Each number is 128 + 24 x the weight over its row's rms, rounded and kept within 0 to 255. Layers, rows and columns count from 0. Numbers have three digits each. The size before them is the row's rms in percent of the matrix's.

# up: layer 11 MLP up, 704x256, rms 0.0514, rows 474-508, columns 0-127
# down: layer 11 MLP down (transposed), 704x256, rms 0.0705, rows 474-508, columns 0-127
# gate: layer 11 MLP gate, 704x256, rms 0.0528, rows 475-509, columns 0-127
up474 098:095144093139127111126120104143138133133128105128126111168127135125133122125153160151154128157104135076127132135117121149206108091102133119109102129137139133104155094104079139123112105072095122099141156123132163144059120119118117166154162114133111121114093131139124160150115104096096095118132164110152115152122136116132155106126152129134137114140120099082098089147122153101145128123097
down474 100:138126111131153142145091162117127125139130142140078146120099101148107136087145154124147152149084143130124124092089110087075133119174154106146129148156146094119136093124137123110116124105125094141125171146079133138094120132152127163169115118127122102117179072124098081143117128142146154112126119164106139114139125120095121129179120134148138125097110160116154108153144113150109096093125
gate475 103:124124135096120114123147163157130161140120089115152104140124140110143119146122137124156102102133115128119160124138167085104092096138062136100148143088098107145149118100139134156126104115145140132139073186158109128071148184140117132120111118153109143076161103138128146142114111141175164133133114168143145099153100148083079097060127164145166146123119134114134132145153112132183156142163
up475 100:145062132137161131145099143130101131127148113085145149126118127177101154133154134133133105163160161118105168109117137138140137126107123136088111158099147158142126124105137108143138142147106153137111146168094087086111164121078137173151146185127131111123161136136160106145107139139144111135140124089130139113114154121128139145150125124072133159104119113117117112109183125116105129139084
down475 099:145140107111125129133110139180171152126156121174123144118108104109108144074142131144105144107149145127110134152109125082095116163077165122106119149149113140117127125139167090143125136107136176155110121107134089144148107091134094135123151110133132110134119146160201145112170148097134126123118110158142124096093121155127088139126145164133131123103142144129157107127157109136113115145123
gate476 100:183134154144107134156116161134105096119129147096144156113091177140088101120114136133168112106170126151160141087107125124169115117133123122158114116140125115122115144134119167124113138198124087089119114120100142178103162127172108115119144137106117101125120067154121154106127095155126116118117107157136079109104120132129156101118136107101125124081129124140116150117147155134138118138096
up476 099:127114116139156139140121122132143109125126172084121124153126132097164140137156165113147101112107117156117129143127124165124124139143170117127161141113142144122137107141119103086139143152144148119120159131077106125130108159135101096098124149124136097124165136147094130116169169064142156114131091143096133145092124138151131123160140139105150132112147117156124129138091075106178158143174
down476 100:136130122116089148126154100138125142069173085109092100084153114143133135141064125110104167139134130164099146093115151147138159130132105145101098124124141146070102152099108128160110170105124160140090136133124103138107134079136152121160143131095099122193094156138187127183126066148090112088118125123130110077117127143121099149122144102143138148096080119110137112095128104133151111137118
gate477 097:126131148119128093128092158100148165107153130149115166119099099100128130157100121136143153137152107153121101121106141156149105177091129090143130166128093147145119111089110120139097152133140115123104135096132167099139096116160125138115149158155108096120132147121149178124113099137115123135135159095116069145123104143138127103135117170118118174134143116155147106122128120133147110158105
up477 098:145149140094161116162107105118077123159143161117088145136102108159130095131108162102121136165124125123152137112096125118118152102147086143152145120102150128123152140124162121149092151119112118132178088138104092134123115113116101149062160124155138144132126113077146132154110118133099103128126144132119123105125104113120115120148116120134146145124135125114114130153136175152133081089107
down477 100:133143141105109141142148149141119124129166141120125108121097113113150110127155110157139115140094134101160129139140134111184133152102132117140138185094086101133121148113131131137175133152132120130137143105173131122156105158150148109181129114171122119117141134149046173108128127080136112145111106128093083144129139115115145116148116124141157179117076129143104102169082122121126143097092
gate478 097:096147116142116112117148151079102160081119089087154151031112126083087118115115117150070145133156155146110148130105076072142155146136135138147132116132084147117119125120147155099108115157147166121147144154120109151124109138107121129111135127119120092110116082133109119109140105146105113159129161164139133142160138153104141094147104141109116139162130142123099135099106131132100099098132
up478 098:121133140117163091079152110125146167109136126144077121114116078176089095090105144160127118138158132133144150122154096116092100103161109199105139111153078188108128133159126123140109091090133144114137117157135125120130089141110123095110157124116158149141124139157135107122118144094148120133112111141164144155145126191114086176086129147156119126134132111106140145165133129116122143123107
down478 099:139128083089113182153102160129120129119172128163121172136106124097163174103134125119107108115143170142132154100110156121147104105122123144091172118105108124133118139211101162149156116138138171117152170140140113102104138119128138159157117134145105148157117131099089108142136086144152125110130158120112106108152132125146152100136109144147129119142115120116134130136112100180098107127085
gate479 092:141137158116111135108117104094124159155137110124158143160130117121124119138109078130090182178152133163125151167109143094133129135079135156144184133157162126125082110137131086072096106179097127128111122160133122116133149123140171133134112111093122104129136095140113130142139134133108148115133163149173116118117215120165092137140099122081109183104088100125094175091115125135148122126125
up479 097:132118123148135113133137159119131133137130133115127121111127115129148135155136139136119080162113102142133135153106152139114089136121148141089110119141118053139115104127126119117095177185124135133090087079119142164146128132119134136146135094087138150102118148139083127129146139195118116153130107172110105143082137103104150094124131131102132105142141144092154077127106120159100126094104
down479 095:160165146134155093129170146107149164141151151138089042095145103120139115107119113132115130130130154150153140124120154148131136153104169133110106129125115123125094170111116103095125156174129151123137115122103123088108141150122128088119131103137146124106168105165079096101103157142135118124162136181132140125095148134093116150173126105081078168137108128107130152155106095141130153152167
gate480 106:078105129129122172117111115143149139126124155091070185142128114147176150137114144138188135126166131127090144091097114124153119164132102084114151086109129127155136150126128154087138109127104155103099110152166157104113123165158091113145121100158101116132117118115129141120119084133179163127089132111185115128116129169113105156149100162109123132136149136154126111178132109100160096129099
up480 101:148095112156139139117116126123126138155098118125149100141170142141092070137137144152162116108185144173100094132122168119135155153131124160174157179170144124134125144094119079123130108144127146122102123129121137111147140113089148130124122123121124109113122132124102106130087130134181106144176132105105102129125086114181145136136131137120140119118114099101182107150121121125141139120124
down480 101:124143164095117107164138110106132153111108120155106151124129141093128114170110104116134127105137135183109142086118088146125149145140144148134121106069190122075104142145128100147158123167144130134132142120206147114110148129134153153160122144135119146135123160133116106130137135167102156103107134128139145102115080093123128156139143166149169101127130115127136102109119117107153171123152
gate481 099:146129136114075151162124112132146143180123122115101147114117151100149147103089126180148157125192147143137126140136151126059130124129142130171080124153101160099134120130136127189108098123159147093139123146116091112117155162121085109139057148147161100139179132158135127147124113153115130157145135121147128143117112155121141105134162177156145111086153147162181102142101151136117158098148
up481 104:159150117102127169132130121125080138139096107118120180131171105121132100095188104111126107109145107126151106132172143104122116085118148155135140133136132136107107138181117122134098097117120146103139143161098148169159128129136119131111160083174126093147146130147145126131097142081118144136153158119089116149130203122153105137116128130159159158148125165134146169103099108156117108113143
down481 104:138150125157140132144133131161153143166138151102140130082125138087114138129117131149136118114154093157110119149153125125106097142120145131138137168143156119109131118168124108092092163066142121146110092109123103117141104131129116106153144094165128178113189110114108178131094146130124091163164146098175103118134164171088086133130142135095125118130147130113132087130160145115090129114141
gate482 094:145143103091117114146104085099108110140137112095131148154122171115110126126121124094176128146107105134139148131125122101144097088144125131164115114129114107094081076078157129154125132148111126115115103166141161120102093143135107116156109126157135105111124162172162130136140120173125151117118100115159112118077124115153150167122145132136123140131104160144142088097140183092129183150123
up482 094:147123096108168111115097148141142108155146094149137165127135127077122140093112129141140107109087139122114140112148102105116150162112111128133109154125112156119127108121114149167095142161176136161125139148131162101128168113122100142140114151150125082156096134167097158108142092132108163127090125080101147083146153116102143127087075122161121111090055153149103103116140121104152127095116
down482 096:114087103136110110143114108131120159111104107100126140109149158122129123105115123133137113113129138111113126128161108116127098108099165137113126094179132116105139099150123185118149192114101117135145103134124100102102126133146126120131146166122116150101140121098160177133117181176160136093129108147111187133068145156160103159149102112156113128138106111109107131151112161161106110134122
gate483 103:149155162113158154148111092112134146145110156144097118112163130129130143122110171114127128136175124097130082156149149119128099097130131130157120138127125119125143131128124156134122180167108149175137144106185138130109163159127102124142162165151134116128142102134138091130159155183155146152116174153154144140133099157094166130087149156108153122099120126113154174152143130106109125110112
up483 097:110107135156121166133138153161097128092150103106138156098111149104095136119168127127151147091123156127128162089101153109132165123147108078162182125124146115128119150149120133143103158119124159136140113107132132109128131126127141073159138082117132123125134148203097121121154189104111153116086129169114113061118153143122122110140142117125174146127065083140122143143121126152106107145123
down483 100:144116114141096132138121117133119142134164086144106109143124090073122127125084122138102098131129155135124138140100141114131095142100091132131144131182104116178101115151097134136098125123135117136131129152126153108128158133128144135110154148147125143085155156123037102112157113164115133124113125112165114093154136146133124111106142124105124109131161128070111112140133118082110127138130
gate484 105:133150111086133085138118150101118124147136060138129116132101169124138133093125157130127127114150125150137114154122122151125125117112152155139137128110116139147131099159148137162110121133122150110146120123137108088122162187149117177154126125156150144117133124138127113135125117146117141162132165088144149139113085106093112103129103134109135136112140156113148135162118149139107136182127
up484 105:125145126132120127136161124122098102175162102102134131103165106137159154104167137157146107155156153089104104129109118153109131136120095144167134147150085099119114108082114117138108115125138108131122138146110103147107141159181152121111140152135150146086099127125140159141070110132102109105100083128148153147166110146132132104120128113107166117121115178119157071113139112081104129169170
down484 106:151127098130149118155168133159095154137121113129145135135127153128143143116120133106094154109103123141118114124127124158161145157119170153151122129113133099106097137130116148167161145154152085139138133167136158152121154187121102134155164136111154162102093097161091134158152149090159168143099113143158137101123127154136107119120115119150103152207161100104133148142141126125134154093156
gate485 098:095120184100135166132133138166091125162148126114114127124100128109125163108106146098127171113099128170170195118119115122119107082093104099124123175145118164152108141149137131140124113115145125125147147109206096130124129110147123102109134129125072145122114149156155111136105105096133119164109067094122109085131134133120139164137155139132126111142137111104142153109125161099129124137148
up485 096:157152148115117123105131157149130145151135112147133101102144118123090082133122123094127157128113162118081119088155111137136121120128107127147149161092105076175151135131128132141170114123118154172112158162124124135156143147140151166137127172099115148060114109127125119141122149141177091153142145127117176154125154132095083119113107146092103136129163137133113164178115160153144173112116
down485 097:158112142128140149114113119137132130093154128097191148164123116133150107135106154108144114123107149130164134130105138108147089145118119114132131092131085149144112125098199123110097048158087084156138118137100153124162131122128108139106122157103176127187121095162187143123166113127124146109162096132130074159110167134147130150120135122158115144138161129074122124157132121093093137150127
gate486 094:159152165168137138146129113105112175101118160124135151163082144132151097165108090138098145142149082108171117146174151107122110148109151171163151122118164105095110120115098097147089136154115162107124120098128110098134145084130080117122094153154146102141108126166159136105121145187107124129139114163148130126138141136095128142112124138153133155076102114122140145115133146157153129128140
up486 094:104114117072144109121121182122110109109093115098129151131156085131097119138127125127163143159153139108125169128096167134152143138070135089118106116141115110132093120069131149096170129107127085163109097131175152112092099156136127136146137130136105114097118093140128105129172135106085122126098110120129121116087127132138135113088089108109145139142105161104174118137146164155140115129128
down486 101:119171136112089095127113102116113092088094131138168165158153102144148118155096081154141125128119115105148149160156144088138113127107122134141178139131146144119111098099132094097133131108145111175154133118152132093109126139101096128163150138141158114136100120175140147119125134155145120092130122139145152128103134167118142098148054125130152108125130136167149119156135134134130152164150
gate487 096:180142089121105162131135134129165141128108110155156101156111135146143114172132086125130158116168161157188143118134150117127143144144129097161133132138106133125083132151095122132132147139115103160161142138131128136143178175108092132109130124116126129141115072116121086111142125110158120164113152096135108097100079136073078110141090161131145101078116156130102138114105144128117138107113
up487 097:129100101153120149119078139135117115121112136147044118112169103148125132108148130114169130105133135136140095152103117139107081132094130111153140139115112123100125141125131107145135170121154113111145137092124118127144104091121104178131111103150082126157153106119136125129185126189099116103142125096101122103136118160124118132112126109119135131116158120080136126174118144131130131143097
down487 098:159133130139142140147131145106169082133122083103133135178093124099140113118134091136131148153121140138140122152113127082167100144159108098147172120110153129164138134090105142073111144165158126115147146167151120150110142126173145141089184154133124144173149114094068115118119108145094135124110114085104116140127142135147119139117136132154106143077099159144069143082114124154107149142093
gate488 095:124139118102158136164123148099133122115157140148167152113157134119165145095089120161148117155170152103099127145126112110106092126101107120137132155116114128122119129114116151118089103108134169097107153146129151123136125139133104138108077174097135154113099105180159114170077104139153155125108121106101135168113105117128132107125157132145090124152078093128173143137128110130149105185158
up488 099:097113140114138141098108085106120153191102139154128074156152105138183141143122125131122153126125080095116135156092146162155127125136169096204134129120128167164092158136138191133135102095117145120136124122177120131142098139123133115155117127136146126147165119130125117122128157143132146076106129095113141077115098105126114135067151122167081121118124165113127103164110149097106116172102
down488 099:098135137154084135140140155138145134139120116153131108130084127104102131130138157131133122135157102060157111153113144143149138051120118113142154120154137117149077139102124093071135113180148140186120140131104116114130119151141112086147156139136156143130161115087158141134145142076145166129154152154140121097076143105178115113110140130145143112178132110119100144118108087126123135123185
gate489 098:140138073107170089132143107153093089120166145130129103119170160115145091091131116136086135161172136120097135113167175123167125085142138147170140147124118133129166094174134176121099158122085137116095088111152136106158154108138122154150129145128123138167129155146153149111143115126162166110143165149111145100094131149108123135137150097089131112141102173145125133105107150149152093147133
up489 093:133136130141102125138091157115130096146138129109123103116117105138088111173153110169114137132149179115139149135099151163164097092142145119133133145138137134111100143191100148099100145124125117144177105116120141140107095097106112098125134114125181107121140119117108134132095109124143162110126133135133092130091141096125115099123139100115093106158107083113086160143165129114098119127142
down489 093:141171157093148113137119138153143123187122108136108136109156135134124143106104133090151078109115136147087102125142148095120146146143130141153115136136126152139117100107106109140114100132156181100110115085140156113129122098146165129109143112145130147088156126138172116115141163090128094173099110125100103149130072115158118141102123147158119167086170127167162082163126146116151144140056
gate490 101:128171116100138101133137165155140138128139124138133144136103113160180139090129095146136124138123093124163131096089156134131124141124129113137139158121141094154129136147134097140119143176136174116143093120210163149096128168117094145151157126107088106099125115128092105133114166112169137150094099085135121121153078120122078127130105097114107073120128135141136130174112135133156126158104
up490 103:080108164087150086155123167154045146163116142116140113098104109105136130129146120152104145114140101101094125148121161102060155157151149102145100125087149141149162154117151137097111091136094114083145129151118095135154149085103132093142134094112158168128076156150173117146146107113084102155130096158151143117154124130149115124120103161126142126115100106142108120152122113124147129168157
down490 101:128149164117112170103116125148170110127126150122117133065107101142119161137118176131147131154136144110142129112159135119119138145136179144127130108094152088146142144115152099168123116102180115107159159099100180131122161137115115138142147142173163159149093148180144150149106100144089137105150141127165132147126174119108117094119127134084115141154124106095154106125127119132140130160157
gate491 098:118130145143124074181126096138114106125126122139133137137137106089125134173100144115145130158156150134128189141132154094144136136137099146148133164110090171099151125153098106104128154161108129146126122105122108137125098132143160120092125100104153185122139099100139116124127149170135118143103137169175127158146118155102088088101147118106157081103148104090130108183119153117125138132127
up491 100:156126153119179149164136125142148143103130093152122078144144084096158138140124148129104161131124117135140085097088120106136182130163087130149123182086160182108143110175108121169167164161147166126160128109142126125108113117134130103099100137151132113092077096128118163171140171107125106128114070125157149133132124117121128121116132115099122161104137168134140163121104115155088112166109
down491 100:118136061109089126094122111118125083148094168139149132117131136173123166110127116132129175153115134074137140119071128104152091109132111134089099153130127125128110103132142147086132068117096115131122148149104117120135124133130124135172135137154112125122155073111137145131149161165156123124113063154116127134117121107112133103135152109145124134133101113071107144103126130108114117133163
gate492 095:160127096145116139169135139142090145113110104141134084079129130136104116161075124129086145125088113137082118156105124147126139120126101096107154120124118113131164148103159132118123091162106120148151126139117129107167182159177132171164132131149157148188114159109097148116122114119193140163141132139100167111144177132148121123137153150077155122152132166135118162136156113117163141139094
up492 097:116073117124113110096129079125138164095137116169114128132128121079142112139078127098128136143138083123084106128158081124149121136108135139100140137130113120120091108144084163148156097102109123107134118107099103103114158101136112118151145165136120097122108145165149141090109104135108130128142141097117146165134104171120123144096122130143131122132110149113104143134136187152084128125137
down492 099:132124104132133119117135187096143134129145083112162114115141125118128141141157139176126131167153098128157115126146136152129134148140084142148117088106178148110151093078111130114097115169122122114130125119093142127151136128134128100117155127151081138135091139119136139090138140078113183131120128112101174116133164093147120128144112167134115139140098106130162151106138134088170130152053
gate493 099:119091113128072150148106139157133115130119129148129111120121160152108107147150135193120162144140109107173116099119089093101142130092156090139104152105092119124109119108110080131109092115131121112104076117143089133152133143161089148140139117136109107183170149155140120080143096129087147111124109130132139139141119141144125140132133152131107129178114103124117152083114141175113158134115
up493 104:115099173145166077129159133142123112118115113114153141138139112180132138157123114143080113145141099170124127144128093070098129156148139157147122093158120118115142121136103103131082124151146099150131102165158117118112138120127152113126136099148131139149144161114135153175101113164134120139146125153136137154125149160133113105117134102107133110120135087100122140146109091113150131103113
down493 101:106124153180121106135160131090130127101097134121085115133152121123128150163135104150134130144142120152116141122107149163115144146118135136115129115134133107125100100134160089139140122138138107102115120132149107108195097150143089126171126105138102122145144119120062130152104078154140099130138115097171142140173100107133104140119108117113089116083156143132127146100196125112125114148137
gate494 105:110136129108119114182096156096125104126121109159139157151099134093102089118139098141180133119124122138103075121144151122112101115094133146060085132080097141153159150147103092111140156136110110153141119110121134096121158138148159122152092120104105129135127084174128136142139124126081122148095134150129152143129089125092109118093111112147079132107093083116136158167147152137132159129119
up494 103:064116111119188107131130148142186145158095145094127075093187112113152119108091158107103112169129093153137091157116135121102160131133149120135107166109103098129126138136135128171123145134131105108114102145132140136122147137164146128150108168170133081119119128107167114170176112131163150122082144169126132121142126145114122162082094153147122092121156116145129131160132124134132143132118
down494 105:142136113153156155110130150135100163136111077129129114156135118127130133134138108147148125110146122139158083075158090113147078149129133143125128172123164134119177155129120132144169141113117104129138151109090098161125140140134108111148088107118136119117163122182070127118111133158085142109158130156159122123146099168166104086100122139154134136174117135105095156151173157155088126112110
gate495 094:158141121100126147110120105154143097150087120109126107096080139094117105106145117110158111113120145142133170128092101129112074138085103131081161114142117083119123106118118124099086128173133132154074131133103125111103105145105157150158130088163122121136115106088146144140139130132130129116126157151132114162153143132117092163147158115129137121146152137155140086107110125121157142164167
up495 094:123135132081120104121096134150117173141172103145140129141146120128089156151121173131136135112160125118161135120154143110137116136148111137153090144178113123150116133165130174104122075081127141122117123177136102158156147140138131113076174113182155132095131136137125099105092166112151133093122147138101143103137077133092090127116120112160174121101141178127153070131093120147082124147108
down495 095:096131140124117140116165139129114078141109143051132134113160122162132110101153119143117113156091133129088102153119134117114136108123123145142141087111147153107125133104160099095129127133134148111126106111111150122123126119159148197152113139105107128131164096159239155156140080134118156140159097137139171136154156115128100100135103137114140129101103064139148155180129099153134118124144
gate496 098:134129124143168105115126111092153121130117112092125083130125126109134086104093136174125143146167139129157133168135137143094117107140102108132123137142132135126118160138125125141121132165118162090134129132136126145132172173138132113120140140152125163151151108164082147108100109165129118140186136124125164113133143128182127165107088129093127102113109118110107105130138100129144138146090
up496 103:140139077147126090103131106111080173133121164099156153117127114173172133112138123099108111150112135124123110145123158133122155155137144157126103116115132125142141142169136143120124114135123169164092131116126137129117144122108113137174100111161146119144104118118095133137122157112095115116109154112088105130146130131099122128062141146136115128161124129138128112112139102172121117136093
down496 103:139147142133141134098109111132116151169133129164102132142194140122134106163142110071153127121122126127146160124125141130122126170169137152116162144116145124108115109095081108134181139142129071169152133092137112127105074144097148082147113141133118125089105141151169104137112133108156121109112123163155127078146113110145115106146094134120129096152122112143142103127138136104140133173152
gate497 098:134091146118123142142124099134173106145139105083139160132101111149131122119143161120104167169103133147111140083168165140135100084131105121149135123091100153110152110104134101131081134110171095130112093130107134162159159151139111119141133121153136121116127141124142088148125133109099122174134119105156106117155107137135095114087134102108141141148167149164138152116135102149146135150170
up497 092:152170100156154120180112117125121134113106160116160159154160144169127155099091098092141127151123117096116141150117090100125163094184157124120117127123112111104109102089050129144154139134123136108109145145128144111141121109127145121118099120107094113169109082155094124136139124099121097093134093116132139125159144142104132128100137172147114137137168113132135107136117136109158102151171
down497 095:099101151126129133132158142118146120110155165104155178158081130154117063127136107159129114114095114128135091112148131172145112087089137160106188173119174104172131144118089129116143183118105174134146143159104162138123149133143157131134131093113106117119127139158140094160110082140110121120106100138157155116143155113134115113085087180156152109149152116102139136121136118159085126129107
gate498 099:194117131100139129109172127123101152146126135115118128166149125080117136113174106127096125147194125169135152136122149145142122142121107171139179123118144132108115101098124140160119152120144167149162129131129126135140128147140127115142118124100120110125082098185100125118168133141155158145104130113159102149109067126148158088103131096172135095105151135144174151141144155150124150095136
up498 096:150126120103180128145128143123110131128159111117141144175206091138172118127133122115159115115109147103087130154143117124133142121092133124117109131142154108129148106144085118153119110135104138154183169127155147143170155135121153121109139158140134156110169081136144116133144147091151127148117124082143087119115156132118165129101170120151164118063152109106122125113121116179131144120115
down498 097:114080115171150128131169131123125121145140096091151107147139169105110149091128158128122069159071166098091106138095129159087151139117114122123110147128105123136113138093136174108161132106133157138117123123138131108115144120139125130119174118143143175144095130147000140104126138115133141160117109141129103140127129121121129131143103085112119152123110142121101121163118124169137134124160
gate499 103:153125127102119125137102161112170173084125127134109147124140129128133127129127115117105112151167109094127127137115112125143123139110113099122164142134148093113102125157104153170133122124143101111119105169153119111125152174135116145131140122149093132163160167152105081128114132171124169154146077132094109142140118090156160129135118147135110120120092096145164125144160177107117141140126
up499 104:123132126167144114131122141150110116114146129126158116149130170103106141161063133143115161113131171173111160126145136104138127105123097132111084122119154157158141149158115136116156102107088148099111111129134146166115117132093111154121144124155136113133105130156145067169162118105121077137111159113116121128167132106201109162135093163116138134170135178135165095138179153148104167136177
down499 103:148131130126124156121116124126103100125127116141114090112088161146156094104109115169095118117138148169139132138099209153155162130136100118142101155104127167128120123131148153133105156159166128103134156097138159145182127151104116135135144157130130137112104166149161149166081117129116131117171145107147114100139127143126109121104112131153158130135155108139098166093127108103133153142134
gate500 093:093103170164108152166135120142137113158139114132062119121116115122112181118139120139113112114086149131092109107115140132119158113123126153121103114156135121102075127105173104150105098121124155088099117155123116133110133144109121136105135125124114121097164074138152140073131088125134087117133100145091120162105125147137130126144139097130152134116131140134147131104107139179144140091107
up500 097:151139116124088109085099140109130131118158105114167141139142132146118126138115152137158129070145132088164198124130157132129121117129083095126136122088098136126163133165122168154068127137161116125159123095133149140149136142141099155145122111124147157138108091157159157123111120136102119162113139092149145158087135172102131087107142128126144117110123152091114145178107104121121170175119
down500 097:139124123132115133113132107174137082099110121109126123150131091120167099098162139135099116164121125155173123137114114136164162145106133141114113120108122115147116105088130111152118169080143147115124084133129116133123120130111128177101151130118110097185129107126148117094102108128171181088129122187161108125097117110131122193145115149108103089168127128130121126184138144109144104128151
gate501 096:149088122116144112083151126127145138097077115126117150184108133166153116170103158130101155092121111146139084216120128141114118092125115073162121129143132082132137112138132150112092139138123159104115070072126113088141172117150155100138089137104152136155133141149110141153089133154122134131162119129097128140126130192142146129131174142138151115139119150161137106177112110103126092154095
up501 098:129126153088088096152099133113108130118185117112127107146142167115151121156077159133130134162148130109104140129149109167156186083088145128105130118133100103157122145132114151091074144124128153118176119132096121102120146129189115138131114139157122132093128118089123138136152135137117083178107108130119105136127115133151146138116107124129152142061132108109171118106140120117102134160125
down501 098:121097116155106102158101146156121112165166171128161124151146146128118106105137140132095145129089204107111154156109125138104147156105163142081098139138105126154122133124116124135113091174116120154137096119153165121129116168149146162174138104143134146171134124106106108135122122109177137110144120102089153108126164137131135155142132144142146144129130131121098101135095173155141118089116
gate502 089:141088120162123134139138125119125103105136159139133101128080151136135110124109107159134114089136085125103102120140120115130157069162128172136163125136104160115148144144129160134103107130117137167148106168103188152102073147105142166124122154113173083181151138112116121115114147112112172148126117169113110106164097166117091118124123159153157132164110137158132148143131131155129089105142
up502 095:128134126125131136132100090149183101150114156115132136141132107129137128144135146167122113143131109124141130138129074153124109160109085098124167165196137131121106090133170123127117112126164144086122154178151154152101177125169146143078170160124110115113124108093111140142137115141073119114138118133154164130098135106095101108128140117103072116082104115158149144111125062118131053166132
down502 092:157114148148134125145101135119141146088114106124128115125144144145129102134141133132162122129137112132125116130137157119097129127153153119107117093124128142115143159099140119073104142150097100141125095102093133144136125130132130131118055156096162110185148137129133117116075097120131147121109144134099125107174142120129121137142118158090096102122110126126106125129118149134150085109150
gate503 095:159172163093112172127106103175136164127156131115119168145137088148147151129122136124099127137128120110131109135110109137125152082117121099110184171127158136146104108139164144152160135153132112117139127126155129119147162148137105110146129134116123188168137172122121146125106142157152084144129156125138090098122151169146120173149163089095073168140138156088162092139118132126145083128153
up503 098:090105106143144140143148126126129121163139127094129115071114107134083137149147141095140077116115156114071123113126134118088102154128115106108169119114106143162117130150088130138145113117136107132165128128115124136092066148120150119135119143091089161130140135100154118117105135085125152134103069126117104156121126140145101111154119123170131124153130111162139121096152149142165173099124
down503 100:076095102130118141108116115123135092125152132106144107117138139109116087122120154147148153132082130119137146132141133137087101122158162140142095127142106114126180148122114116138114128093150169081135161153134149071150116153086090130154150163106134145119145117114114165135100164127111132137131109163111187148157097087165128148147089128163162100106121116149155182154138125135123147119160
gate504 099:133126102111104170131135139106135129126126151130149144117150124151115123156105082130148078111117127127137125127158129105147135154109063118124130093180089129069110124121098159118145144071138154120160126116149118135102134122161131140131137156142118148132158117134140134132176126093100150174164147104142121121102116153134108092115091109110101113104154115110100131116100138161184104076107
up504 100:108129107094153130183105111134147105177120181095127126136151165152115126119119158149091123145112139111083085113102149124124131163132118133131154127088130143118149114158153092159142119118100113127106160118127117110099160145139124113129129096091121110155081094122122097175117149162118139110128112112127152105158144107154159113141159161135127140144153100142102144137108135092113159129133
down504 101:109146132116140102155115119100179137090122143121097165137149112110107106132131148103153140129121099139116149154088168127151141127092128088125161137118085138112153104132077130163128112140151088203135100137090128128118141152124096124139128132123145103101182163168077133114161159140127083155140129135142078098114164119148114193121082123091145167139118143087104145108127121147121128097146
gate505 101:104124137125116127119127129128122133111150135176132131169109152111136112103156141153158125128123128155141122169171170100151102150071086100158152160143097129128120175099142153102117110152133143107161112111139129151115100156113155134124108135099146159117155124138109083158094157134156144152123101152137138154180144123084124106095132112150142127090166094119118130140094125127109153097136
up505 103:144136134127105133127125102128140168118155170128111135162139169154136158098162077116116126138141152066091125160125111144155159129123085117110127141105093120106130143123108100109169164137105137168117123101175178116146143117144120113099144142140102133135121166134128119162122147128145123088109126090143115135131146087141111131135118097097077140152127110098134079118112139126119178137130
down505 100:127108102080142139146124118117103112134147140152106150171120159098120112168099150159113121138150147133142144113114122168118109139147179124168142091129101110162107122148125106136126142122107116114145105098134147095160162144142124123100125107116144116149129124090108160130161148074118102113120091096112149142116111148143115149162126123119086118093131114155118106132139163115125137099153
gate506 102:094136143092146114122138148108145090112104108115115119141140084093130161110128123163145136113138137187128107134176158144135101096161077149104128114113125117110153183107106118135117115117144143174160075086098167156137172146152132146140133119162162151105159145143108128119145179149142114177148119125149127148129091102102147110100091152162122125113162103143151154147103142143158127132091
up506 099:113120191138150132076082163165132104181114122151125121111165126120147115088137119139096181160104127135124140117096162155125106128147116146123128134144163123148107129150146178119157121132097108137112136132135131109138153135176121112187153121132131141138103080159140068146166159164127152128122137115088131082140141103113144156114144104108135115130106103137130159136133153140171148134149
down506 099:102149124140120111091133111138159150103111141134143127127153125100117090167122112171116109121141103128163131140146121103114127176155128131121108125142130172140114167115120116134128126142179155119126164158159137106131112117172138153143174179140159125107096121109115120121131128135139167141133143123090134087141095152131171147128148110145154152093123120146153141169120159169121129144130
gate507 094:107155133125156169140117146116147129109095124108136122154133127116106092146129132115161150118127117178128164134151125087152098098101121176124142134118131118107138104161124129100072107167133085104119072125165115091092132143116135113115122111160109117141122120134122167102099121151139112159139125165152140123089136125176111143108149133134115097182175082129107118125118128102144127127116
up507 101:116132173134140180122130129095117142115176115078089168120110144098077148145101092136140172175176117129152132139120147132148154137142155138138149104125132135096121114115121168136136118115101133154158124160143151144107190115121136130128140140136124109139115137112143128124120116131109112147119136116163082146129136168098152171161142121140112134106126115120124131123151089102166117145145
down507 102:168108126161128153128131148090113111119127131119156112113104138116122137120130116167125125125132136122110108103113117145140112118169082118139131100101125111108123153142168150090149116139112100174099129118147137090123148089126119135087150067139098133095151147086158122150124085107096143111110093131126137087089146115121144154093150113124146114098154126090142124142128144114143142138160
gate508 100:185099122139132129158103135081109167120102169185143137130144155120128134117162065110110154120129133121121123116094144113154085154098156146136148150114132119125090102087097109134134136141097156158114126147149126125123137107107142096098134154159061099136159099129146153168121118123167095121145142127163095129098193142132135137157167141089138156125116087144111109144124127120130147138171
up508 096:104146112116104101088132125140144124149178121112121111136161136103087100108128127143130119135167140125123176113131103137155174168125119136111160139098125163110122128115093134082122136173145081126087166122180120107138170128148143079141165188109116137074100123123160075138137122158112158106135142077125105102139133113094126165141154118096161145142173114150110154098113081113124161158101
down508 090:080149144094110083141127145169144107114157114102136127118146116148144150155077161136119062146119125126130082139168139150107102109179098124139099124140131091139184162152133124118144149119122147111175097113102166129130093143132103125134108130117132126124136142134162132128135156104112162120131093152121171126147063136136131139124070150163118095127152124107164121136108155112123110085147
gate509 112:184120160108142143130096078123143128072114115153091142098153143112134105102144087106110169108144103102151120128158154107169145178100152162151158110160128112102124112147105126146125142111155121140143118116134158098125179073144114154128104150108146170163120103122141145115104165118093097135182138153133120116099153176124162124101126116155158098117120135149108133113107155148160117112097